Weights of a small GPT-style language model, trained from scratch on English Wikipedia.
Size: 23 layers, width 192, 3 heads of 64, vocabulary 4770.
Architecture: RMSNorm before each block, no biases in attention or MLP, normalized queries and keys.
Training: a variant of SOAP for these matrices, 204M tokens, 3119 steps.
Each number is 50 + 10 x the weight over the matrix's rms, rounded and kept within 0 to 99. Layers, rows and columns count from 0.

# layer 20 attention query, 192x192, rms 0.159, rows 154-191, columns 96-143
60 57 58 41 49 38 43 54 60 57 39 47 55 57 42 52 39 50 48 50 35 52 49 39 65 60 63 51 46 62 58 54 32 53 38 54 56 52 59 63 51 48 46 30 52 49 68 61
35 46 56 42 57 67 52 45 47 48 56 47 52 40 58 50 56 43 51 39 51 60 50 52 50 55 64 54 48 61 55 60 46 57 35 61 54 44 41 44 52 42 39 60 44 55 62 49
60 56 49 73 49 39 59 38 56 63 60 48 35 31 47 43 48 44 36 43 40 41 43 55 42 63 53 49 56 64 33 46 68 45 47 52 59 42 64 36 54 70 57 61 52 66 49 40
43 25 50 41 67 55 42 47 56 47 52 66 53 62 52 62 55 61 53 55 64 41 36 68 61 48 51 54 58 56 56 45 62 48 36 33 52 27 51 54 62 39 55 61 49 41 59 35
55 45 62 56 56 54 54 61 62 55 34 43 45 43 37 37 60 30 46 56 63 48 48 71 45 34 38 54 65 66 50 68 71 50 52 66 64 45 37 45 58 59 59 47 41 39 60 30
61 31 51 50 74 30 51 60 49 48 53 58 32 83 56 50 51 48 80 54 59 50 61 54 47 52 49 56 60 38 46 60 49 62 39 50 32 52 50 48 41 60 35 50 50 60 59 31
61 37 15 39 38 34 73 42 32 66 65 83 71 29 67 61 72 34 56 58 48 40 61 44 58 66 71 41 36 57 37 42 37 14 53 65 46 58 71 29 53 73 78 65 75 51 30 05
40 48 54 74 45 42 49 75 85 35 45 61 23 70 36 48 51 52 33 34 52 54 49 60 80 29 73 61 45 46 47 68 44 74 50 42 63 43 28 65 68 49 32 67 47 54 57 53
51 47 63 77 57 43 41 68 54 44 69 59 48 76 61 53 48 39 50 41 72 28 67 69 52 39 48 46 48 37 60 77 49 54 45 53 67 56 30 64 70 68 36 61 28 78 51 67
59 87 51 38 56 71 74 32 45 68 51 47 55 59 62 53 52 49 40 51 64 46 40 42 21 48 66 70 60 81 48 46 25 46 53 40 32 48 57 61 63 47 44 58 61 55 48 70
43 51 60 43 60 48 74 30 58 46 51 64 66 34 55 50 42 61 21 59 46 42 48 39 43 60 41 53 62 52 56 38 46 50 32 64 48 58 64 45 47 44 68 51 54 29 41 63
67 46 54 60 71 48 39 44 59 53 42 47 37 60 48 50 60 37 48 56 47 55 50 57 42 51 63 61 49 30 43 50 37 56 40 55 46 49 39 51 51 42 42 41 56 54 60 43
62 38 44 27 36 69 65 31 39 58 29 68 70 29 37 23 50 50 36 57 80 50 43 46 33 64 47 58 64 64 34 39 28 34 54 59 53 25 61 56 54 46 57 66 45 44 31 58
49 48 36 55 47 52 37 54 50 60 40 44 35 50 52 62 47 55 60 51 51 55 55 48 60 42 56 53 50 64 53 46 51 58 61 43 40 48 62 43 52 53 48 66 51 51 52 50
45 64 44 59 60 48 54 47 49 58 61 51 59 50 55 52 62 41 52 59 59 43 62 51 58 46 60 45 52 48 56 50 47 44 56 53 54 46 48 49 47 42 49 49 52 52 52 54
51 54 47 58 57 48 35 52 50 65 43 51 56 51 35 54 53 40 64 54 57 48 54 51 49 38 55 56 33 48 60 50 48 48 49 36 48 47 48 42 52 50 47 49 60 61 64 43
40 57 40 43 55 51 47 48 54 53 45 50 52 47 54 40 44 52 49 40 46 45 52 52 49 47 54 53 39 37 59 56 46 55 58 53 51 47 44 54 45 53 37 66 57 52 50 46
36 61 54 46 45 47 51 49 37 52 58 39 43 44 55 59 61 65 60 44 48 59 61 51 47 42 47 48 44 51 49 42 52 39 61 57 39 52 45 46 59 40 54 52 54 48 42 33
60 63 31 53 45 60 53 41 41 47 47 38 47 48 52 50 57 46 71 50 45 49 54 44 47 48 60 42 63 64 40 42 50 44 55 65 44 62 50 38 52 54 69 51 50 43 44 46
43 57 46 51 50 49 55 47 46 63 69 46 55 44 57 63 48 44 47 52 61 60 58 44 48 55 47 49 54 57 55 44 56 45 53 47 41 53 41 41 51 44 53 50 45 53 63 44
53 57 54 46 37 56 48 46 53 70 54 49 59 52 57 57 44 50 35 46 53 61 49 36 38 42 49 49 41 50 55 72 45 58 48 45 55 47 44 53 49 50 42 43 40 54 45 60
44 47 39 45 40 43 38 40 52 54 35 48 47 46 44 46 40 67 67 46 50 60 57 61 62 50 68 43 44 72 60 32 49 38 49 46 39 36 66 44 51 55 65 57 51 40 46 44
45 48 57 37 43 48 47 55 55 40 38 64 57 54 46 40 42 51 44 33 51 48 41 43 47 48 63 61 44 43 44 61 48 67 41 50 59 41 45 61 58 58 51 58 56 55 41 55
42 52 47 37 64 47 55 52 55 47 47 52 47 50 62 49 55 51 60 44 57 41 43 49 43 33 52 60 49 63 52 53 42 46 56 41 59 54 51 50 54 44 32 49 55 55 51 70
70 53 39 38 56 43 40 63 64 71 51 49 40 62 47 41 60 37 59 52 59 50 54 67 40 37 56 41 55 43 58 61 61 54 39 45 27 57 59 57 55 41 65 56 37 41 63 61
65 49 56 50 27 47 48 57 57 39 58 47 46 57 44 44 51 33 45 53 44 45 63 39 48 63 43 47 43 51 46 67 61 43 43 61 51 47 49 60 55 50 53 51 39 54 43 39
54 49 58 65 34 44 49 46 51 45 58 56 65 63 50 45 52 47 43 50 38 52 59 52 53 52 49 45 55 36 53 43 45 51 64 56 58 63 44 52 60 35 46 65 58 62 55 31
46 58 48 60 57 34 37 66 42 43 56 52 45 56 42 55 43 46 61 48 39 64 70 64 73 27 64 54 66 20 48 53 57 63 50 42 62 44 57 55 39 52 79 48 54 49 43 42
48 47 54 55 43 65 41 75 63 63 50 64 40 37 58 43 47 52 32 37 50 42 33 63 53 44 50 66 71 41 60 45 56 65 52 44 52 35 42 49 48 60 40 57 52 45 34 56
49 58 35 43 44 43 63 47 68 58 73 53 55 55 29 53 56 49 26 56 51 39 62 36 49 43 42 50 43 51 67 45 41 50 42 52 41 50 58 42 49 62 54 42 48 48 68 43
35 43 49 40 53 39 64 39 46 57 61 50 39 49 63 49 65 55 43 51 46 38 65 40 50 39 56 48 51 47 44 32 41 44 57 73 53 53 48 64 49 61 57 57 40 37 46 47
59 46 40 61 59 51 60 52 56 51 57 55 49 49 54 45 41 42 71 34 61 33 37 39 49 46 49 52 51 46 41 40 39 48 53 75 72 37 34 44 60 60 53 47 60 43 40 61
44 58 47 64 62 52 52 42 49 44 49 55 55 39 49 47 64 33 42 42 66 64 40 42 43 44 72 62 50 53 72 52 40 61 52 53 44 61 59 51 36 55 49 57 59 55 72 55
49 58 59 51 56 50 59 60 68 43 39 48 50 49 52 55 56 55 47 52 59 55 44 35 41 51 47 40 48 37 40 62 50 58 38 64 59 56 53 48 50 41 46 55 22 54 53 31
57 59 53 53 61 36 48 54 59 40 47 45 42 59 51 49 40 24 61 50 57 36 67 78 53 41 42 49 47 39 36 48 44 42 50 71 55 58 51 66 69 45 50 71 59 61 63 60
44 42 65 33 61 49 54 48 63 66 42 57 56 58 48 62 48 40 41 62 36 51 54 43 29 46 45 54 50 42 76 61 52 64 30 48 48 46 72 75 29 39 79 48 44 43 46 24
41 54 64 50 64 64 66 58 43 51 56 56 64 45 66 42 29 43 62 50 61 34 32 51 35 40 44 54 53 40 49 48 41 52 52 65 64 30 63 55 45 56 52 63 48 29 42 40
48 41 57 38 38 63 49 66 50 60 44 45 35 49 78 61 50 50 39 42 54 51 50 50 39 63 33 50 40 40 51 51 35 56 45 45 47 48 48 60 51 50 50 43 54 51 37 54
# layer 20 attention key, 192x192, rms 0.164, rows 154-191, columns 96-143
57 40 32 69 53 50 53 67 44 32 42 41 54 62 49 46 37 48 52 53 40 72 44 43 69 53 51 58 38 65 59 37 39 39 67 38 59 39 73 53 59 50 41 54 61 47 62 81
50 44 78 48 57 62 52 22 58 62 53 51 53 21 54 27 42 51 30 48 54 57 33 53 48 52 40 62 51 55 41 35 32 59 43 63 51 57 46 45 50 41 40 46 40 29 56 41
49 64 48 56 69 58 58 55 53 55 55 42 52 49 54 69 51 28 53 47 33 30 49 57 46 51 24 52 61 40 46 41 44 46 43 57 48 40 48 53 54 72 73 47 53 51 52 44
53 53 57 38 57 38 60 42 28 55 56 64 31 65 56 48 39 53 43 48 46 53 57 63 48 43 48 50 57 57 53 44 60 42 64 60 43 41 54 48 61 51 42 60 47 41 52 43
48 53 56 48 49 64 43 56 50 50 33 46 49 60 44 59 50 56 60 48 34 39 64 63 54 37 57 43 38 46 40 48 42 57 56 59 55 56 61 57 55 65 51 52 15 46 54 55
45 34 63 24 19 26 59 74 49 56 65 71 55 47 55 58 61 70 64 62 41 42 45 54 65 42 57 67 52 48 28 38 45 43 36 53 22 59 50 46 61 43 50 38 61 47 49 55
71 38 43 59 45 48 50 33 36 63 50 48 40 51 65 53 56 37 55 57 51 41 43 58 41 52 58 51 47 52 42 66 44 49 52 68 50 42 49 56 41 55 50 60 51 44 51 40
71 61 60 44 75 52 39 50 61 40 45 48 66 36 51 62 55 49 52 41 32 46 55 36 61 41 56 52 56 53 51 45 32 57 34 50 46 44 42 38 42 38 47 46 53 67 56 43
37 40 39 25 70 38 41 45 52 60 48 52 44 33 61 52 61 46 33 64 35 40 37 50 49 54 55 62 38 49 40 44 46 51 51 58 47 55 55 63 42 42 49 51 47 51 58 58
58 48 38 35 55 61 39 69 69 54 48 39 54 66 45 44 45 57 48 25 53 52 64 46 54 50 58 59 52 35 60 40 56 55 45 63 60 50 69 36 61 52 53 56 45 48 43 49
47 56 52 58 54 49 58 41 45 65 46 48 53 50 62 48 64 41 52 55 44 62 60 63 49 50 57 49 49 55 38 43 53 36 58 61 56 47 51 55 44 31 59 55 49 49 41 43
43 50 53 49 61 57 31 58 56 60 35 38 58 58 34 53 47 50 58 46 45 59 45 44 56 29 43 48 58 32 42 54 53 48 60 42 53 44 51 55 59 61 38 52 47 48 35 50
50 58 48 50 66 47 47 46 61 32 45 50 58 43 54 52 50 59 39 55 52 59 48 51 48 40 41 46 51 36 50 47 59 49 47 44 56 39 46 62 53 53 61 38 46 52 48 39
45 57 53 39 58 53 59 49 52 63 60 49 56 47 46 58 41 46 58 45 46 58 52 44 54 37 52 44 48 33 44 38 34 47 65 56 44 55 54 37 57 56 38 52 52 43 48 59
42 55 49 57 56 56 39 53 57 46 54 54 54 64 45 50 44 47 63 43 56 50 53 51 45 46 48 48 46 51 60 50 60 45 40 53 57 58 53 43 68 60 37 53 52 61 48 66
46 50 49 61 41 49 43 62 55 38 47 53 53 54 48 57 59 46 59 50 46 50 54 54 53 55 54 51 50 46 57 52 39 60 40 51 49 53 50 60 54 49 30 55 46 61 51 66
62 48 45 47 57 52 40 59 53 60 49 52 61 55 40 49 52 60 51 44 55 54 49 58 54 42 59 52 52 48 48 52 48 44 49 49 53 48 46 61 64 53 39 47 52 57 46 57
60 53 35 44 49 51 53 50 57 53 58 60 56 42 44 44 46 47 44 44 47 43 60 46 56 54 54 53 51 53 53 41 43 50 50 46 53 56 62 55 56 46 56 52 52 47 58 52
53 61 50 48 44 40 66 54 51 54 40 60 35 37 35 50 49 54 58 59 48 51 54 51 48 54 59 50 56 61 50 58 55 45 51 43 50 52 57 61 60 52 68 48 52 46 55 43
48 44 45 56 45 51 42 51 52 54 56 57 59 55 53 54 47 49 48 42 46 45 57 51 60 59 49 62 41 55 44 36 43 35 52 47 55 38 50 37 47 63 51 40 53 49 53 49
37 53 64 47 50 49 46 61 52 57 42 42 51 57 43 46 45 47 40 60 51 47 51 52 47 54 22 35 47 56 62 62 40 53 56 50 46 44 55 51 49 40 52 47 46 47 38 42
42 54 48 39 42 52 57 58 59 59 45 55 50 50 42 48 64 49 69 53 55 55 50 38 40 45 64 54 48 53 51 54 64 55 44 44 49 53 50 56 56 54 66 47 60 58 66 47
48 43 45 56 52 59 46 33 40 52 53 43 46 53 61 45 60 58 46 53 46 33 58 49 46 46 52 45 48 41 51 65 52 61 46 55 48 50 51 61 48 64 49 59 58 40 46 60
46 59 47 56 64 58 42 53 54 52 58 43 59 50 65 53 48 62 56 57 50 38 39 47 56 29 38 36 62 52 55 61 53 69 45 53 44 58 59 58 33 34 40 37 34 52 35 50
59 42 50 26 66 44 45 56 39 62 46 45 60 41 68 46 35 52 25 45 41 53 58 56 68 50 60 47 52 39 50 40 52 51 51 39 44 39 54 59 37 46 63 56 57 58 52 46
60 62 57 38 50 39 57 39 52 51 58 38 59 67 54 50 61 34 50 46 51 47 55 37 45 48 39 59 50 62 34 66 48 46 30 71 43 58 53 55 46 31 68 47 41 42 42 35
19 53 39 55 26 54 46 43 52 57 44 65 53 53 69 69 59 58 52 60 39 42 58 51 41 56 74 45 40 20 53 43 32 73 56 54 64 61 52 63 49 45 54 56 56 51 46 42
69 56 59 39 46 33 38 67 51 52 61 58 31 54 41 48 28 59 45 37 39 45 87 49 46 42 57 51 65 32 43 44 40 69 43 55 51 52 75 44 45 39 73 46 48 63 56 49
46 46 52 75 35 60 60 70 54 50 59 30 50 47 65 31 35 31 39 27 62 51 54 41 54 46 47 62 53 29 55 44 39 54 49 37 59 37 44 46 52 49 51 52 56 39 31 59
65 56 40 57 26 50 43 44 40 54 82 86 45 54 48 55 54 68 55 53 55 44 68 51 48 40 53 42 48 60 66 31 43 45 56 63 44 54 56 33 45 53 61 41 49 41 49 70
44 38 56 32 81 43 58 55 53 56 40 41 42 57 53 47 57 51 31 56 39 44 42 46 73 66 48 39 43 33 55 38 51 44 72 51 46 41 60 74 31 59 54 54 61 33 45 22
59 43 39 50 81 53 53 41 62 63 43 45 53 43 60 42 43 18 55 47 62 45 33 51 41 57 44 48 59 47 41 44 47 50 49 41 60 61 55 49 70 57 71 32 47 68 57 73
51 58 53 61 63 41 44 52 50 49 35 43 45 50 43 55 53 41 39 46 51 40 47 48 49 41 62 66 51 55 62 40 39 21 40 45 56 67 34 67 53 58 46 64 69 62 68 66
43 50 63 42 46 67 47 73 33 41 40 48 56 47 65 59 68 75 51 49 50 52 71 54 53 52 39 49 48 52 41 63 67 55 28 62 46 34 44 76 54 51 58 73 37 51 30 37
61 74 52 44 53 37 35 58 70 54 50 30 50 52 43 57 42 25 51 53 67 54 70 53 50 38 28 38 43 60 57 69 42 51 63 62 50 40 51 64 60 38 35 53 48 54 78 51
56 36 55 45 62 53 41 62 45 63 45 44 45 51 67 69 54 45 44 60 32 38 46 36 47 45 45 44 32 45 79 50 59 58 63 52 56 67 72 73 39 51 77 42 53 39 63 57
38 38 52 24 55 48 58 65 49 60 56 34 63 28 71 46 48 31 53 31 46 56 46 56 47 25 64 50 33 34 56 49 44 48 67 58 50 56 75 58 63 69 56 55 41 53 53 22
60 49 48 56 42 53 28 72 43 58 46 69 48 47 69 57 56 52 37 62 40 56 51 65 39 64 44 47 57 50 48 45 42 81 51 72 60 52 37 57 48 41 30 56 49 54 44 49
# layer 20 attention value, 192x192, rms 0.202, rows 128-162, columns 96-143
62 46 53 59 51 73 44 43 40 49 65 48 44 39 48 47 47 56 44 40 45 52 44 55 37 48 43 53 66 63 29 59 54 51 52 47 42 57 50 42 41 50 47 44 40 52 44 50
43 57 41 55 48 45 54 48 48 54 44 55 60 56 61 52 43 53 55 54 63 53 56 56 60 33 49 75 46 40 75 45 50 46 50 44 44 54 50 60 40 47 55 53 44 50 47 58
64 41 44 47 43 49 45 45 48 53 47 43 55 55 48 42 65 60 48 55 48 47 56 49 58 51 57 41 38 55 37 45 55 55 55 31 50 44 56 37 39 52 59 48 51 46 53 52
54 50 45 53 48 47 49 46 55 47 54 68 52 24 54 52 62 57 47 37 62 47 60 55 56 56 45 42 42 43 42 57 43 39 49 58 44 39 38 52 56 57 45 45 41 49 50 45
49 59 42 56 46 50 56 40 61 65 54 45 35 54 51 49 53 40 45 58 39 61 46 53 60 36 53 42 45 50 67 53 45 46 69 61 54 48 45 45 46 33 58 56 51 50 44 44
46 48 62 54 49 34 42 42 72 56 53 52 31 41 43 44 53 43 58 31 58 57 51 40 50 47 53 47 48 51 51 57 37 55 49 46 52 49 47 68 47 53 39 50 65 36 43 50
25 54 52 60 35 51 43 30 39 55 58 59 57 50 59 51 42 54 45 46 28 37 49 54 65 33 52 46 57 43 50 48 53 47 39 54 52 53 39 59 68 46 46 34 42 43 58 50
39 69 52 42 54 50 46 50 47 47 54 58 46 67 54 59 46 59 56 50 67 43 51 47 54 48 56 47 47 53 57 57 45 53 51 50 28 47 47 51 41 63 28 51 53 57 38 35
37 56 54 53 62 52 59 53 43 55 66 61 65 48 49 52 44 50 54 51 50 53 64 61 42 65 53 52 54 56 49 49 47 51 52 40 61 49 63 50 40 34 46 53 59 45 51 70
66 62 47 50 57 51 50 43 42 59 62 52 54 51 48 47 38 47 55 56 59 58 49 51 55 65 50 45 62 41 42 52 52 49 52 47 69 47 50 41 46 50 53 60 50 32 54 60
45 50 57 56 50 54 37 42 52 65 43 47 61 41 47 54 49 54 57 54 49 57 74 37 46 60 50 49 46 36 50 39 50 48 52 48 57 45 41 57 48 46 47 60 61 55 59 38
48 50 57 50 55 51 48 52 40 49 57 44 61 62 55 53 46 53 36 65 52 67 64 48 54 37 65 58 52 48 55 42 54 59 51 49 39 69 54 39 51 53 44 68 45 59 32 51
38 52 57 57 42 37 30 49 44 52 60 51 45 60 66 56 56 45 56 41 33 56 50 60 44 52 54 55 49 49 47 49 62 55 60 56 51 45 45 53 42 46 54 57 41 42 49 48
63 34 52 40 50 45 61 53 44 54 49 42 49 46 36 48 46 38 63 52 54 40 58 39 42 55 71 57 49 45 49 45 36 35 57 54 52 54 49 50 53 51 48 48 49 51 59 60
39 41 46 44 56 50 59 46 52 61 55 47 52 54 31 50 49 45 45 54 48 49 45 47 37 41 62 36 35 43 51 51 35 48 62 39 53 44 54 48 52 56 57 47 34 36 43 46
52 45 61 66 44 45 53 41 51 43 60 41 59 64 64 43 43 58 62 47 55 47 61 51 51 49 69 46 42 36 40 55 52 54 55 38 61 37 35 41 53 53 33 73 41 57 56 49
52 41 62 48 49 46 55 50 37 46 59 54 62 64 50 48 58 53 42 45 46 39 55 65 45 48 55 52 56 62 61 59 65 71 47 45 51 44 53 46 60 50 58 42 59 55 48 60
36 39 46 45 47 56 47 50 56 47 34 58 62 60 40 52 64 59 41 54 65 44 45 45 42 64 53 47 66 51 63 48 41 51 57 38 52 49 45 54 53 56 61 45 64 54 68 54
56 66 50 49 49 46 40 65 33 40 51 53 41 54 49 34 43 52 55 43 44 47 62 41 63 63 50 54 48 60 54 48 56 52 54 54 38 54 51 45 38 64 45 50 51 42 49 58
51 53 61 62 56 56 56 54 55 47 38 59 43 54 51 32 38 43 52 50 36 54 57 54 40 42 43 47 52 49 48 47 59 36 38 44 52 47 48 58 32 54 43 49 49 56 49 43
51 45 52 46 45 54 56 41 61 62 45 50 47 53 57 63 37 40 56 60 56 43 36 51 57 59 48 52 55 51 40 57 48 41 54 38 49 64 45 54 33 66 42 47 30 66 49 43
53 37 47 44 38 55 46 60 57 44 58 53 53 38 56 65 66 50 47 66 49 48 60 33 53 54 29 47 67 42 51 40 52 55 36 43 52 50 54 44 54 41 52 54 48 52 52 41
43 44 52 47 40 48 65 55 53 33 53 52 65 56 46 45 57 55 38 61 60 54 57 47 34 66 41 49 35 49 37 48 55 45 62 40 43 48 55 44 40 53 51 47 52 62 43 54
45 64 52 57 57 44 64 50 48 45 53 43 46 54 44 48 36 53 41 65 62 52 60 49 32 39 50 54 56 44 51 59 49 57 45 54 57 56 37 46 57 67 57 46 55 51 40 44
48 60 47 58 45 61 52 42 38 49 49 45 41 49 58 50 61 51 45 27 51 47 53 36 57 48 50 53 52 63 49 60 51 52 57 61 47 35 37 55 54 43 38 41 50 52 48 39
49 41 46 58 52 48 50 54 42 33 44 43 54 57 40 56 53 46 33 51 59 62 53 64 47 55 52 41 61 49 59 59 52 48 47 36 37 43 68 50 46 48 52 39 51 55 59 55
45 48 62 43 35 46 44 42 42 51 42 53 57 47 58 58 56 38 49 57 50 57 49 46 54 71 55 54 54 49 48 54 56 56 48 48 40 28 62 53 63 58 47 41 72 36 54 72
42 50 51 46 64 41 52 40 60 55 48 51 48 45 56 55 50 48 42 52 49 60 47 52 45 56 57 40 42 59 50 57 54 51 42 40 44 58 50 48 51 38 50 50 55 49 45 46
69 46 37 56 61 45 53 45 45 31 61 59 50 54 43 42 51 43 52 48 42 55 43 55 52 42 50 50 37 53 49 45 56 46 38 40 46 43 43 50 42 51 46 62 44 47 36 41
61 48 44 62 36 38 57 56 61 52 53 40 53 41 48 45 44 43 42 53 36 45 43 46 60 46 31 61 46 42 61 56 49 56 59 62 39 58 50 46 59 47 66 40 48 48 38 57
45 50 54 55 47 51 45 38 54 56 32 58 38 48 53 56 59 56 52 40 48 51 57 47 31 47 46 51 64 63 52 52 55 52 53 42 38 44 50 46 35 39 50 50 49 59 60 59
53 55 39 48 53 56 51 43 34 49 41 51 56 58 63 54 64 41 43 44 40 40 62 39 39 57 47 57 48 39 54 60 44 34 53 46 55 64 50 55 57 56 47 56 48 39 51 47
54 46 37 44 59 48 46 55 48 45 53 47 59 52 56 54 48 41 59 45 62 39 47 44 47 66 45 52 50 58 57 44 56 41 41 60 50 68 51 51 41 54 50 43 65 48 45 49
47 38 45 36 51 34 53 55 46 48 45 39 57 63 51 49 58 54 52 43 56 47 60 49 55 50 59 53 58 52 44 60 54 38 55 54 56 65 44 47 48 57 54 42 46 51 33 64
49 46 50 43 58 50 40 53 46 56 51 38 48 42 40 35 60 48 31 45 56 41 56 48 49 44 68 38 61 49 48 53 63 54 49 29 45 53 65 56 66 40 48 49 56 62 57 55
# layer 20 attention output (transposed), 192x192, rms 0.215, rows 128-161, columns 96-143
48 59 54 46 53 29 52 59 43 49 49 54 60 46 56 42 48 58 56 49 32 52 49 40 59 28 46 49 39 47 46 58 49 47 42 46 49 52 55 51 44 56 59 34 58 40 49 53
51 39 61 48 58 64 47 53 58 40 43 42 63 39 57 43 62 45 44 37 53 51 62 37 57 54 58 53 40 56 32 56 62 47 64 46 48 44 41 44 38 52 61 47 63 62 56 66
52 64 49 46 49 58 54 46 50 60 60 49 59 43 57 64 56 40 49 42 50 66 65 48 54 49 40 53 53 30 56 51 56 42 45 67 42 58 58 45 58 44 49 55 52 46 53 45
39 30 33 61 77 52 52 46 51 60 53 37 47 59 45 51 55 46 49 54 47 49 40 47 46 58 54 53 50 64 54 27 48 59 51 48 48 51 58 67 55 37 69 60 39 29 64 48
70 56 39 63 44 60 49 57 40 42 40 39 69 58 61 39 48 49 41 43 50 58 41 47 39 41 46 60 65 41 52 52 49 39 45 51 53 53 31 51 60 57 64 33 45 49 39 55
47 51 47 42 52 63 47 42 36 53 56 41 67 63 46 47 61 50 54 56 48 50 55 43 53 53 47 56 50 47 47 46 46 52 39 51 34 47 38 44 50 53 55 47 47 57 52 32
54 45 55 51 52 49 50 54 68 39 50 44 43 55 31 65 44 51 41 54 64 60 43 49 44 46 57 43 38 48 44 54 30 46 47 48 58 48 54 48 39 50 53 62 48 56 48 44
53 59 38 41 42 53 60 57 54 46 60 47 46 46 52 41 63 58 49 43 39 61 55 47 52 57 66 39 55 38 43 56 53 37 49 52 64 59 50 62 61 43 37 42 37 61 42 66
42 46 81 52 42 42 49 46 58 55 56 45 49 43 47 39 62 60 36 63 53 45 35 49 55 50 43 70 40 51 62 45 38 64 45 51 40 52 58 58 41 57 33 50 52 76 48 45
56 53 64 50 36 49 56 42 50 54 46 64 49 67 54 50 46 57 41 54 53 44 70 45 40 51 45 44 67 40 41 55 40 39 53 55 52 42 40 61 55 56 45 49 49 49 33 39
53 37 52 54 45 39 63 44 45 38 67 50 55 56 56 35 56 47 45 67 56 59 48 53 50 62 37 63 48 50 50 58 43 56 48 37 33 43 68 50 63 32 59 44 41 53 50 54
65 52 56 40 62 42 43 47 56 35 44 48 47 38 57 49 57 58 49 56 64 50 50 47 45 55 33 55 56 48 44 52 41 39 39 45 42 45 38 56 36 50 46 51 54 56 57 64
59 50 47 50 50 45 57 55 51 56 52 44 43 44 44 36 37 42 43 48 51 49 46 49 56 35 51 43 44 53 45 44 55 53 43 68 51 75 61 45 50 47 45 48 47 36 57 52
49 55 58 37 44 60 46 48 50 38 46 54 50 52 62 55 56 50 37 59 47 37 47 70 57 38 52 53 41 55 61 51 58 57 44 56 46 50 48 61 47 49 24 59 46 55 64 60
47 47 45 54 48 50 46 57 62 31 57 40 57 55 49 57 56 61 48 46 54 53 48 59 55 61 29 52 52 36 51 45 63 62 42 64 45 59 49 51 42 63 41 56 48 32 46 48
48 37 55 33 48 57 47 48 51 61 41 51 46 70 44 50 52 38 48 44 51 54 55 44 51 63 56 46 45 65 49 52 54 47 53 58 48 25 59 62 37 55 49 42 70 60 58 55
46 60 57 41 45 53 44 39 58 49 35 40 45 45 54 71 49 35 53 41 57 55 61 51 55 42 63 52 55 51 56 45 32 37 46 42 49 66 46 41 42 55 57 68 41 68 52 49
52 53 46 65 65 41 46 53 63 46 41 55 48 55 57 51 59 39 59 51 40 49 59 43 68 32 54 56 56 49 39 43 46 51 47 56 48 52 41 45 45 42 45 57 34 44 47 41
48 63 48 44 52 42 59 35 53 53 36 50 51 46 55 45 64 44 48 57 54 38 43 52 41 46 41 49 41 38 50 53 47 67 57 41 55 54 54 57 55 44 60 60 50 59 63 47
55 51 59 41 40 51 53 43 49 36 50 52 43 53 45 54 59 47 60 45 71 64 47 62 51 45 62 53 48 62 49 43 46 52 52 44 60 47 53 56 46 43 46 52 49 46 45 34
49 51 51 39 66 46 47 64 45 57 46 59 41 53 48 41 58 66 54 52 36 49 56 65 35 43 69 46 55 49 52 68 69 49 56 57 50 51 51 59 59 55 52 58 57 49 46 64
60 47 44 58 62 57 58 41 42 57 45 49 41 30 40 52 54 49 54 53 56 47 58 60 39 57 49 49 47 58 49 59 44 45 63 53 44 52 49 36 52 63 31 48 45 45 54 54
39 54 56 55 41 75 34 39 54 52 33 57 41 36 36 48 50 56 51 68 53 54 59 62 37 42 51 57 55 50 61 46 44 42 41 43 44 41 42 71 55 64 45 50 58 46 51 47
49 57 60 31 58 51 36 36 44 52 57 43 58 47 48 56 42 51 48 36 55 50 55 46 58 69 58 48 51 43 53 49 51 44 44 44 45 42 52 52 38 43 54 37 53 44 59 63
49 50 43 61 56 43 54 51 57 48 60 38 62 34 58 41 58 53 50 63 41 54 40 55 54 54 48 42 57 56 54 59 51 45 50 48 52 54 44 41 40 52 55 65 59 32 58 39
41 47 54 58 60 57 46 41 46 62 64 41 53 47 64 35 60 51 58 40 45 49 51 39 53 63 44 58 49 42 47 49 45 61 55 53 50 45 44 49 47 48 50 45 43 48 37 46
52 67 54 28 67 58 57 49 43 50 70 60 42 52 44 43 54 58 56 45 51 47 56 53 48 61 45 49 34 53 36 46 45 49 46 51 52 58 52 55 39 49 38 69 43 54 46 41
54 64 44 40 47 40 52 47 52 45 62 45 57 35 50 44 46 57 42 31 41 47 42 39 49 36 49 64 50 38 55 54 63 44 49 64 45 36 58 53 48 57 43 44 50 60 34 38
47 53 63 49 47 52 33 51 67 52 46 56 53 37 46 55 50 45 48 49 63 46 58 44 43 63 68 56 70 54 51 51 49 55 42 55 64 51 59 64 45 36 52 38 48 40 48 46
57 56 45 52 39 55 43 52 51 53 38 46 59 45 41 41 55 67 52 47 54 46 40 33 44 66 56 54 52 57 33 53 52 41 45 42 48 58 54 36 49 44 49 52 68 54 60 43
54 50 44 40 46 58 63 50 28 45 56 55 54 64 53 52 39 40 66 59 57 49 59 53 60 52 42 46 33 50 36 62 47 47 52 44 57 40 48 52 58 79 59 49 52 30 36 33
27 53 51 53 59 57 48 52 42 50 45 54 38 25 54 52 43 36 48 57 55 48 57 59 59 55 57 41 52 52 42 53 63 54 60 54 65 37 52 46 53 48 55 53 39 55 34 51
34 44 51 66 63 52 48 54 51 52 37 47 55 48 46 41 38 55 51 50 49 60 50 69 58 45 45 64 51 52 62 54 59 46 67 45 51 45 54 49 60 38 39 58 44 61 47 49
40 50 52 45 48 40 49 58 55 56 51 53 44 48 56 54 48 53 51 64 43 49 46 43 60 52 58 41 42 47 38 42 55 49 59 60 41 39 48 57 36 42 42 50 57 56 54 50